config.toml
num_hidden_layers = 21
vocab_size = 8192
positions = "learned"
bias = "all"
tie_word_embeddings = true
learning_rate = 0.00879
lr_head = 0.0063
train_tokens = 244500000
Each number is 500 + 50 x the weight over its row's rms, rounded and kept within 0 to 999. Layers, rows and columns count from 0. Numbers have three digits each. The size before them is the row's rms in percent of the matrix's.

# q: layer 10 attention query, 128x160, rms 0.0372, rows 114-127, columns 0-39
# k: layer 10 attention key, 128x160, rms 0.0373, rows 114-127, columns 0-39
# v: layer 10 attention value, 128x160, rms 0.0373, rows 64-79, columns 0-39
# o: layer 10 attention output (transposed), 128x160, rms 0.0464, rows 64-79, columns 0-39
q114 098:571496548499590487535552413388523476460544415492494480407483559442485473488587447522573447475485591544523504429536611538
k114 104:585424515535528495531438520467496615444478458462456427347489376479521566446430632494487418556477489513500498502427488516
q115 094:489519427518504542467429518509517572443427553496500522585517519496515530474361552421524508540422402444409491536521391516
k115 077:463511443482481485421466493470466501479435537458548534518462496460499507384541422534537540483450573486455511588594522546
q116 065:677595498496525477384535450509511460466522455559470433531570483516492448499538506504584439492479550563503493437528462454
k116 078:635453592472505519488526553492474432506553424478486506491495464495516443503586531510510449536440557503499492336411448491
q117 102:540571555538460420400546417537467439517517469417492498486572512647515587582537486525546487493491494551604510518590566452
k117 114:592498515464496536535484515516493421414566486522472546423532493547544421464524564493413511566495563442455501385356416532
q118 103:518496499571487434413647483548448413484507513361502519468539540583568498521648380562526479407551582582584513431519536503
k118 082:515517496541473557397520528509561396474454408413529482454485509456488517597420430476463503424518458475499500461555552537
q119 101:537541554515456375465579462534391428485512501401521484479568510627507626553578514538510528498482514504547508474619543452
k119 100:583517483581551554505535520447418510462485399501468416356492374426544543376419512493516402525377452500470499493414463566
q120 083:434508627482512458534538486492486501536583601483442485482585554465541501474543467438460489523533497475505508575449521605
k120 085:547548451573536498510566459464501456505555606499399504480573525471519474454450480438436516499542458419444519546413532590
q121 097:592499358453598543482428514523532527454477522582517493532487487457492459506439553411523473564462517527423487509482483491
k121 093:519480509509502455444512549508568534515447416482560510587461521404506522596557459558522450466538575496590498507556571482
q122 075:649503474417507435452521573472540534483486403547499434577490469499446482514541558528564453573436600504528496416561491490
k122 098:592422505469459451534442556507540535466481435513516485527457456500469524538575544588547455474511577549548499423466489445
q123 098:504577512559466588439424453513572600557513460467516508549585505431450516520332593490534510506488382583485494480522494476
k123 086:479544450555434502501446477437519570574562518447496519512540421510419562476506562497521547523415461544526490610501478449
q124 086:419440423536467537562401508520583563531459564472483579507453485490561573448386505474429573533466423447512504603504519542
k124 090:456514421503493494532482392506601562547439522484476560469496493440611536394448502490449533459527448485509508651504569506
q125 088:421533445549529617514393499519524519471443562519514511499508444458501507474357546457493506531540401443402487554445480485
k125 072:433501500587559482502518422484514562581492490433504591536482518428485545493490465493513516499463456496494499578598533513
q126 094:409497450545528602592430502477541497502484504525559522479461486406498461449401523455474518512466420455384491515445477507
k126 086:437509458578562495607528455472540596558454477523495524546465462412568494503481416527570493479442432472540492579564522497
q127 091:413451504468535456589532528453481456465500462539583505452412490428486515462643388519528466445535526417504496516540516564
k127 082:464485495485432454521585538529547466527431455562567509557443418487522560552515502488551523424522472453555490439564535482
v64 086:440501463542447550588484503390358503499543524477590494524568518591438550515573480510512496602447509514542496441429402498
o64 086:535517532444544469448512475565552456507510489521432527540469566453530594547407564401415548489478488459434344524534565507
v65 088:509499506445391405508537584439485593538350561462479460387557485529500545505524539509457499446395510525519497465465481551
o65 081:603454551551537445446459481479508502390609527533482477583559430531507540510515431469579467490521465420488565522456545432
v66 084:522562351518428514447498543478453621508500488555484451536455376382522521493509491441554429595500554454438502555499554551
o66 073:489554604430492462519468540443469390511481484475553509458457475498532420522505576576501496426436584532518598458458533481
v67 084:504502544482395480605487530549383601469430518489534522562533501561448570521470491506473514538435499593584501537537478514
o67 062:430508468562576470447466440458554463481519549537420566537486512483531446499460561487543489588575439510439592542482514440
v68 093:493450438503440545446543536559403453442592492548523458485510484538439502463567554484560524505502559438469498558462502502
o68 104:507544533473572480513430487459603518511460494434496525505525522426516568513449444486485494473450506462479561520555590500
v69 096:479531599594501568480474466520496463477479521481425456455546552552517541486514612478452490576449502574525499620375429520
o69 087:486456556417498481486486583441591545471518492483577521575461538515556441576490467455578535434554463439433594482562516391
v70 082:550475466503470434493492491582518536555424517457496444524517447506478546529516398500435577462521510505616506497547570544
o70 072:575461445482466534539529497421443549388528501579496506478574402467527473451457538545558475554491448508491468551433482521
v71 086:493527614525474536493479491516437556490463491511459337511506475445476509487556643472381413610519585557451505537507470547
o71 084:359505529512502426535481558518503429495463485453538582466432565525591499478518490531593487448479517540440623447498513390
v72 081:514481434329541515481565563505589527396506456529536535436491418313546452480475477467546538423482533439457500402479545510
o72 070:495545519632467469531424459460515551596422499417449497491470439493424516472544431610487429474529510488553507556475501535
v73 098:512548472534496433549509520625543548383439424484532577487473445397478538471532473501498479325444514479534501377534575528
o73 088:582456471543527478422489376442430495590537498442435494453590473545487464510459431512426453585564498543529486588564424521
v74 088:488536602513408439510516485553605536556420538443457469417526547531491552510563546511441524422458476546538496550490447502
o74 076:563438539547615453478443492522444489452633497522498519513534555549517545519521464455537489506549518463458576510513496406
v75 085:482438360546570531468526515397548386526545439525514494489451467440548481522478453520491525502523480414494502485401548503
o75 070:562524548417427562500460508493507583482481505562480456545539396445462481461417504430453508464502437522554452514437464580
v76 109:515574556568508451423485487564562489511486385506479530473467461367484560492557516458414459413465510360459504440523518514
o76 097:577465530447492514520565525542443521567529538414524469489520483585565440489585457567493480493545577554567577515540527523
v77 102:506458410475484522545473452433489486488467481499489567587460414521508483521438439523516547509455502558585500407470507516
o77 102:497546507502438495498535526510471501441464554511519506484477454475517440467412582367467495521552479467383562508443442448
v78 090:483460491535480436631483571419551495539492428608567493496465396523462499490552544543464508504518521403554500391513454475
o78 093:487534524523551499533493446546512509471562563396382492511575497475553536445429441401442411492540477565458617513454530554
v79 103:506484411444460466461499458586431549472521574416506552565583511595476504542421445514600555439504502604489497563553543500
o79 099:557505446485504532441567478470447468494499472639497463435441480458479529492520545520481549560437488412512470483543505457